python train.py --num_hidden_layers=16 --hidden_size=256 --num_attention_heads=4 --num_key_value_heads=4 --head_dim=64 --intermediate_size=1024 --vocab_size=8192 --hidden_act="squared_relu" --norm="rmsnorm" --norm_place="pre" --norm_eps=1e-06 --positions="rope" --rope_theta=1020.0 --rope_fraction=0.5 --qk_norm=true --attn_scale=0.13 --bias="none" --tie_word_embeddings="early" --parallel_block=false --extras=["some layers without attention", "local attention windows", "paired heads", "gated attention", "value embeddings", "hashed n-gram embeddings", "a smear gate", "an embedding shortcut", "capped logits"] --init="orth" --init_std_qkv=0.0381 --init_std_o=0.00673 --init_std_up=0.0381 --init_std_down=0.00336 --optimizer="adamw" --learning_rate=0.00174 --beta1=0.9 --beta2=0.95 --weight_decay=0.069 --lr_head=0.0215 --warmup_steps=345 --schedule="wsd" --decay_fraction=0.819 --decay_shape="linear" --final_lr_fraction=0.05 --batch_tokens=65536 --max_seq_len=512 --doc_mask=true --train_tokens=694800000 --max_steps=10602 --dataset="wikipedia_en"
Each number is 128 + 24 x the weight over its row's rms, rounded and kept within 0 to 255. Layers, rows and columns count from 0. Numbers have three digits each. The size before them is the row's rms in percent of the matrix's.

# layer 6 attention key, 256x256, rms 0.0986, rows 109-159, columns 128-255
099:161133088123129107101159134146114146094125135128085138116111129150099148153081110102122133096149148110178122081157150163071134117137139113130165090119122123156118158134135119149144121066101097078134108145104134168120095138141122092104123106147162110155140157143087125159144120101148164154153119154175126124111134136149112128100126117131120116131133122139121110127141120121159136121142
108:124137143127103161120105086153138169117107135116118119156089123084148097096111150112127180132152108110175132147126143078091133112088130122127125138071112116114140132117126054136134152087166128113117131109114152092125130108141187074113121141095163124103103153131135150142134151118140155135128160161140126120139141146138142180088127194096135142105116114099137093127129133096156159141154
098:130094104113136139151154105164128118159122136154159163155118131130138079127127114150093085096118104125098142112110095169094113143116100128120157125120121166109092085160113162083123078117137092139083134092124131185140138157109149136088126129117146106139116121100089127136140127140137101129177139072139160194119122137131092081172146109102115122106118123119147082154147186107084148135125
104:160129102113095107139130142184138132161156095138109137109125129134127107129149086150183133100155107120121109125167154133106099099126091136150162132150088198110135111119163089144135135112141108102104133116135086140112109163154150121130117131156124161154167091110121159112109114129124109114155110131198126147141147090120127138124129143154073134125154090086125093161115153120124130114118
110:139163161138150130105092180108116156144151132136104085146164143116126147135144103150149152145141149090135154127142108117161122129147127115134175148088106121176159116125133119100148128119096089152111148138126124115110121122131130106164139129138111185114129115105088117105107103122143147100138136189116182132183124170112164133101169119174121122123121116158125116113110128128097079101095
097:129149100129116135091092149146122133110133088149101134128118104205162082121155132137135110140146110073152141114143128160143131146109147112131148141152067089143114177138168187097096132114108102124079118148111124085121117106105129117140149163124107114085130129112099121106107118144116118119206131127167088124082089130121088153180123086122165117129127158148159114096121104119100109117120
102:108147114135123125157104127124080100111165136123146093138138104143145138106151174115107125098122118119147102138135099117167141174101138082178190075162151134135148125142119083097129128189133123115088147105153170097113158150118119094133183123152096175137128122138152112103113111094100167127040091137109142137105133108150136094108117117117151110102138139172160121102137166106125111116128
104:129183169091123149133136131126143155131116125136085140169127177133157124118124140114188092143136124138153131135176168117110102113161122170135116146131101161150154123129109173157069163170146182114106135135116148091137107118128128124160135108110106154083071149157140141143193143139108114159089124178141131121132150141134122140135155121107131154130138134151156142148123164119129104117163
115:153110149103183134144130148159121125123111135141161079130166135084093143148135128164090104104126126121152116077090137138158110101117152121100110157158124116150088125144131166100112155109140119122159113150096131128135097081138142138093078127109159095153091123115134132130138157113100128135133117151132155116124123137099133114115122118081142162125105108181088104103111176124122145158135
103:096140124100080155122141110131113144121119104109127090114101102124097113117143157120124088130149133140114127089154127169158132147163132111105160162129100106167136132123132119101090174154168106116121150090116122129130117126129148144127138152110108150125100158134128141103095123125128094179134111147075140110124084137153094117146137132128114131143133140159105135114138167126096096128145
111:099142126165169105158129125157134105119119101143146091116135143116134144142131152125137134112138123153117122126114110159141156155141115099163114136155156150112141116114143152070120142123116108096106097123159154131132141110149167154105124130109131101172105104103160163106080162119117161135078142086112123162117146100145109097176107116116123107155098101129090119134118172137102136185120
107:119125140091151130123139141133137123139156128137168138136146191119165073116123141103158089078153092109097095114121128165082113103152123130119112117109105074182127109134155142135137169127094091082123139131117150119160073109107067134163127131134145128135119164114135112113159144118143115177135099107130114167125126138152123153164134117098101148090130116126110180160138183165107132112114
105:148162132111119121132065191152169091122156109129144155094139163134123102105120121135157181134143123130126098184106093159120118129140097145135135069102128122111144109115150114166156117097109108146136208135116117137153141102122161123133119103132076110135179129128133118119095093132129135121088094128108157161134139152117123136141122130155197101103122089120127163204122083151101077148139
108:158061086164111135155160078119132112153125098120152116183105133145112129161114138171116147177140124157078122115157150128105128158138126153131149185162123114161154099122099153125086161115102078131117131101125096167146158142133134122097133116150098145149111111118125118130164160108123111171162109092154174113070120128172144089109109094147140109135102145152141124183129138124129132135163
110:108132154135127162161125079126096138095158141112098102122118109135129100113089091132085080121124155128135138131128101152131161088121193103086137111151135101137139141098134118140082143104159140102108128128144110120143143124147087097107175126097118183149121147116152128113180118127142137149081127105106112097058081159124103117100149136085134140125102136129120087131122145111116139125155
105:081117074156140132144100096167116110146112117141115136119132164150141146121102133102120167100152133118103117111114108144124121118123142125099102141139131126151114101127117101125124109134102174163143169104098122119137154132103157130124127125110082133161111119147130131116076108139126136144062150090104131081125130167105138071101145154141118129145123152076103141181138082118121189187081
103:101146120124119110135088138152108168137111135149104118117130131152141105122124127078137101124155092150105164119165151180094113117118129115127122129158124140058124126105141126161113099157173152182084106121097119140109112129102173108117097141126128120114083152115115137122090121112162129117083083105128148113142170114146082114127132165141144146143125102093150159099110151145132130095118
103:119122136172141082120151143134130100122147114111103106134116132108127137145112143128103117080146110122114121110099148200136126144139121117086097078116119089146149151111132127119119134130137103153136123182143034174101111152138120103128108097142111087137090138086106124136117126104132113153104165126136147146079136131163112088122114116133102126110123107124129124117163156113168103149144
104:149089171109103123091102131152146152149099133119112149151147113086124125103147116142094142114125127102129112100143116114152069118143101111173111160127157160131133129154143109132166112114142145096117127150105089084138141102120159093105140162125109037114140101109090135141128110146142087105151147145158130128162133092113160104155142111161139117130159134116131102170129125135119128081133
072:188140115152093162117141103070154154119138090121136100147131148093137103151133085150106141137116118140132101129141133084165159134161139128156135111130165123160117143109128126128152140137108140101162119134131110120104135129167112083106141161152121124140134158112137116133144110129146135161153182140128102125125146153103138135073130135128102121114125109124128129172124126129127138119115
087:124132093120089170110163139110144126130141136092126141116099121063115117145103113133127143119154156165129100150141125103155121145152126121130134149106086163158166127103149167169141129170118140116120151156163164114116106106092110175114143141110153102095158124120152075145134084127130168133171148107085126124104129092123137107146170149139087087098156116133147109115092147150169145150096
075:128101153087193121113133153125139156122099093170177107139161155164151147093141158060144077140134120147116148103069128161135084148103110180114109134158145107101134130129125073153111108117126128130139119127095109170128108136129150114130073132173146126132123093158126117120123114123125176118104140143168112105186113128109124149141139150167128159145144141144141140129124089145124154163162
088:110139151119179105150150153124134166134080099161132129154172125153150134121097150042106162111140121136145110097125165129126137115138118162122125152110128143127113127105145083149134109124107115153147145139130158100151172177113126100124091128129169129145132111127117149134068116134107141089106128111132129056139112131118130132129095113098119143150113154109102157086143134135145113174123
101:108114115131137143106175137118165156146140096125166126126141160110088111117148090086098151122133118146106095145138148094128134112144088165142148142114103145150134150112145118168133133142088160161129173136174168107118133179122100082082105146139142110124135150118165122145106117114130155134138132100110085092100121119081120090122161171123110094098111161140127126100089123166163141153100
076:109149123124126101153080096163119133129105095163158195073139143104159121100098130106134123110103147153100157128182124126129102121134151129117091124140113105124137158118133138139143125097124103129112127100133150116122123109111148173122147168134128103112079141113146153160142110109126118145158102077124099147126179134105140140143089103131107136158122143161143144129139116122101081110131
095:135146128116112084147078157159132132121118119152143180125150121134135136115098130117115147110142136114122157093167126095068094134140114131148113156129141180158132149105184096130116089123125081157113135117155167102119112108116146151087123114132135078162116115132125132114140115139139139120154120105151133084132161120090131105123100132084160119147108155125122142071116112134132060168123
086:126122103106139175150146081108156121122082102126162109105112151081157132134142060116141126092147099178082152124116125152148097167139130120135127095106092137110179121140113093167144134136086181136074164113169148136103135117115139118138141140145134111098098116111194112174116110134113160148096143094131094132136134071100120121166150120109082101144148163146164124142109138140151165117168
121:088154115154130102168101128175115143106121116161128170116134133145135127127116131089165121116074157123143160126143106151115099142100160148141162145119124118119118116161128079105106131125138121158078142107127115131136094098136132150141141131097089160129076105125079158071130133126073091104116105134127148148108140117118139139120101083091085119180111108117136133130138149095131123134113
105:151144101133102153133102158107133122143147176147083099142131148109145158146143128166136095145155141151111105141153121162105102088099086140091118117091121182126147132078133157152123163144143158132110169144103129155133107150107131110150119140159126155124119142135137128200104122144118150155132126103123138145112146117180103138154154100157099151117132113134125145132129164059150155126145
098:137125125133147137144140145136114120171143130135162113147131136120070086143110136134122158128130164155119098132061130107128159154109108118133117115106126125108123150164129120166081135118136157167132111144147097151170168152079127130134125132076140135127109099125155148121119151144174167099097132144093092157098101134111121080155157178065129122134119101156143116082114111135158166170128
110:107137128131147111085145137122093133091111072149140111114112148132143100137094138127122155152120122136124177126109152158150148112090147140147099144101134087127094138159146148136093132111111155149137123140103124139136125114151129139128101076121141113112116124140121158138106141143142089145119152132142124069131140145138142119110122085104100170150143120129124130098109101131128094173070
084:135093109166098148142126120165097109128153123132157144140113124142153119102067108103128140136130112130137117143120114101113091135140125127159176117114109111135163150138095125061157098172142165181141130095178112089125131099101126130133123136136146158162155155145132132151070105122110141105144098145162150137136131085156157116113123103170139121127117159133148115114162168101141114087136
112:104153142146144113146151103122119131089099124111125132136134146125087079130161135127168140145111162135117192151113103092112133131079122113136164101127094116116089120154140136125112050110090122119122145105122107112106121124156110163150123065087165124115137090101085125121088106108117191145132140111090150197125089123090130106103142157128144127148138138102120125148110104124163117151118
112:075151128116105130124151115133116083119115101159133125136118114086116141112113149152142096140090125123151082134143101142130132164131123104128087095088117156118125108111140154128107133102131107119136176146137118111133107120152085130122114086137115093156140127140099138120113092151110114163142164081112141189155121127126154135106112155140133095089118147146160130125177138125130137109146
100:129153080131134153117107169154145149135124108111162101150160152167108134071127128144143129152160151154152166139124162151181139099149117163145089121153137093145141170113131153148093119136144131158128077145131112134161125183124148126143128077109128131124139125169124109104143129125166141098105144148133136088133123129111105145091125141145151161159153166126091120117127101160130066165142
080:123078151125146110155115131194135143138127112172114169073120113197121128119107145120093131108153139141117102148099144146128134137078169136122127122143138129123142109137147116099124144127119096160097112107132156105127145156107120144137122108114113142118108108139119149093164127120127126130113129102149129121144103131144106130108089120129146136160153135133122167130161138136102134154139
089:101119127148186086130080181137109171150130105178122153105132145183135155079128156101136118123110146138138147134105129160106101111085122145105147145113161086104115124133149090104136152111146108152118094096097079141134129144123128115151083114158130166123114077108085127088133122132137116090125134117164150089145132181144111133152110118112145152161122129115114137111134111132143137166132
109:112111128128144068158122174168093131117142129151095124132154154233163164130114150097136136130117115115149134114129128155112120109116146112130138139142142114107133131116116102120098126094133111145115132135100137105154153146126129144129111113127116171123105103129099149112109154140099093106108103131137158120144138146140107139139093115086171170159094150115132143112190126104117092119161
090:109179135152146090151137158147110144079102148134111165150130120176158148139120144123142144102142090120118179122122128174111127109127163143112124160104147157137159123116123097156124151137134102185077119147124145094133124115111179151141114110090122130143131106132107157116119157096087087081165142130146121115121131147130141143119060122073159154152093167142172173127146120110128093144130
089:106156128140139090168137144166138139111117144158116189139122118164177154121081143094143124091126099094140152134112112117090086101119132132097134133132151147129136105141143106111139116121129102160107109073122153102105148131120165114119121094138133147133132089128113168149143146153090096096134097140142126123120123151116105139115101118092160161169095129121148159145164099098133110173153
137:112142093143097184098136067103145120107136144091160132155087127067086108172141101174145122103112123139084144124134112108137134155128140125129141142132128134147143133112113117151107134157133139109116134135158098131087117125125138121100135147110126077116165132132155117121173119115113125171148160115114114133116124105074140122135154170125111114103135127148143119142100134130151160129167
118:118104125150121092145108120155107127098119142153121166133096115131138106128115138136160126086102120099130150122132090139103095139096177098099141156133134131136123103139088069112103141151146090144104119121109092119098102096148152148120143123126102123147110102146112150102174143154101088126153127148131146147134153146138126141129084109121128160157115113157140128127141122083114123127163
170:129123104082103158088133134109164126130131096120175098154130119112090137125130113139079128132167127124128120133140131099124151156167093123146106107128096153123161145102147146153114084121109161109138151133173150125131130131107129122098151139139138087160132144128181100141103101121143175148138172137125121108116119105105151091126151133130138101096145170110108110118095123169139135120102
075:101130105133087162140132102115156140125072107121148144171100149072107130109122085123153093117168115123086128156163158077095085116153139102106110140110094151160182107136112096161139151140102177138097150131145155092107072134120121098079158107137155050150118141129182124134117105156127139136158119121105140122159127127100130114167145127116125129116142168128168146159115100113163164119158
133:157140150048155101101116112124141139123097100160161099126126132137133153115108139122102127124167146138121113095149164158124085098157121134129122117158116092141133153179141187128151140116152147143150151146113179113176105093095121052130119139128125096152089144161129106159102122175117137137137153159155095094135141115129127156128144097118112108138148152117096141123117146128124101116091
119:130170137106109131124113160149105112115140118115137114082153136179154146081127127099109122154116139131156154156122116147160149109103094171133122081140136129133150136130157147119136144096123145123128145129118116122135148125166118167172083125123118161116121150139133134147054115096110161099138096145159145135137112119127149141101132115128129098162107143130082120157115103176131118134152
115:113155122135087171103128063130099122106110141117107164141099081117137095155103126133154142136141139152108112108111103103133106119116185123123129148151133107136079135116107130094093131172172152164116113155133140115100101179136119129108168110136132126093125125101103143136139161140148077139149162099113099138100098147099126125091114140133103134150145145134138130150144084091142123149102
099:133112148129144108135076155076163104132110117163106138136106118105128075160123097142100099118167135057169153097155122087106115111134111092105085148087144164171144114114134188134121138133131119125123101152151173121131079165123116115095125127134133139124136121120121091174163151148131102155184160101112132122139132138119106129115107144144124155176132149121138109187132132107156089129148
099:108168147080138131123125147110148140137089118164172153084151108122184108098169110124100110081109150141147119128125125134128116190100123121085132136118109106151114185115111113129136146112083163143113120107141128141155108114140134134116130117119093152136105101112156132203106129142105080146169106132178091077154104162103125117116133059140138142149147139106147134170120119124104155124115
102:146131135087125158104074124119072146119103143090156147122149116170171122125105134120096103127187126135113145082146108111145137098121156117134143103145104111073136074107117169127133083093156140151131160134093131092134194143163102101094148140148153097107110138161117157135092093121143159119138123153112143118132122149122093119128138132119158128157141165101122119115128112127158114142112
099:113128153101153136129156129116109122100139173095086081115102156153122094104154117091144142139135126116163162109081120105139099129106123150130125125098076148156084110179168156148118150157122168100095104088146131091157141137148094188162101115118135157114111089145125101152111101138122152115112131139089122128129088119125122136148165175137128085132115153142126172152074172134087123135109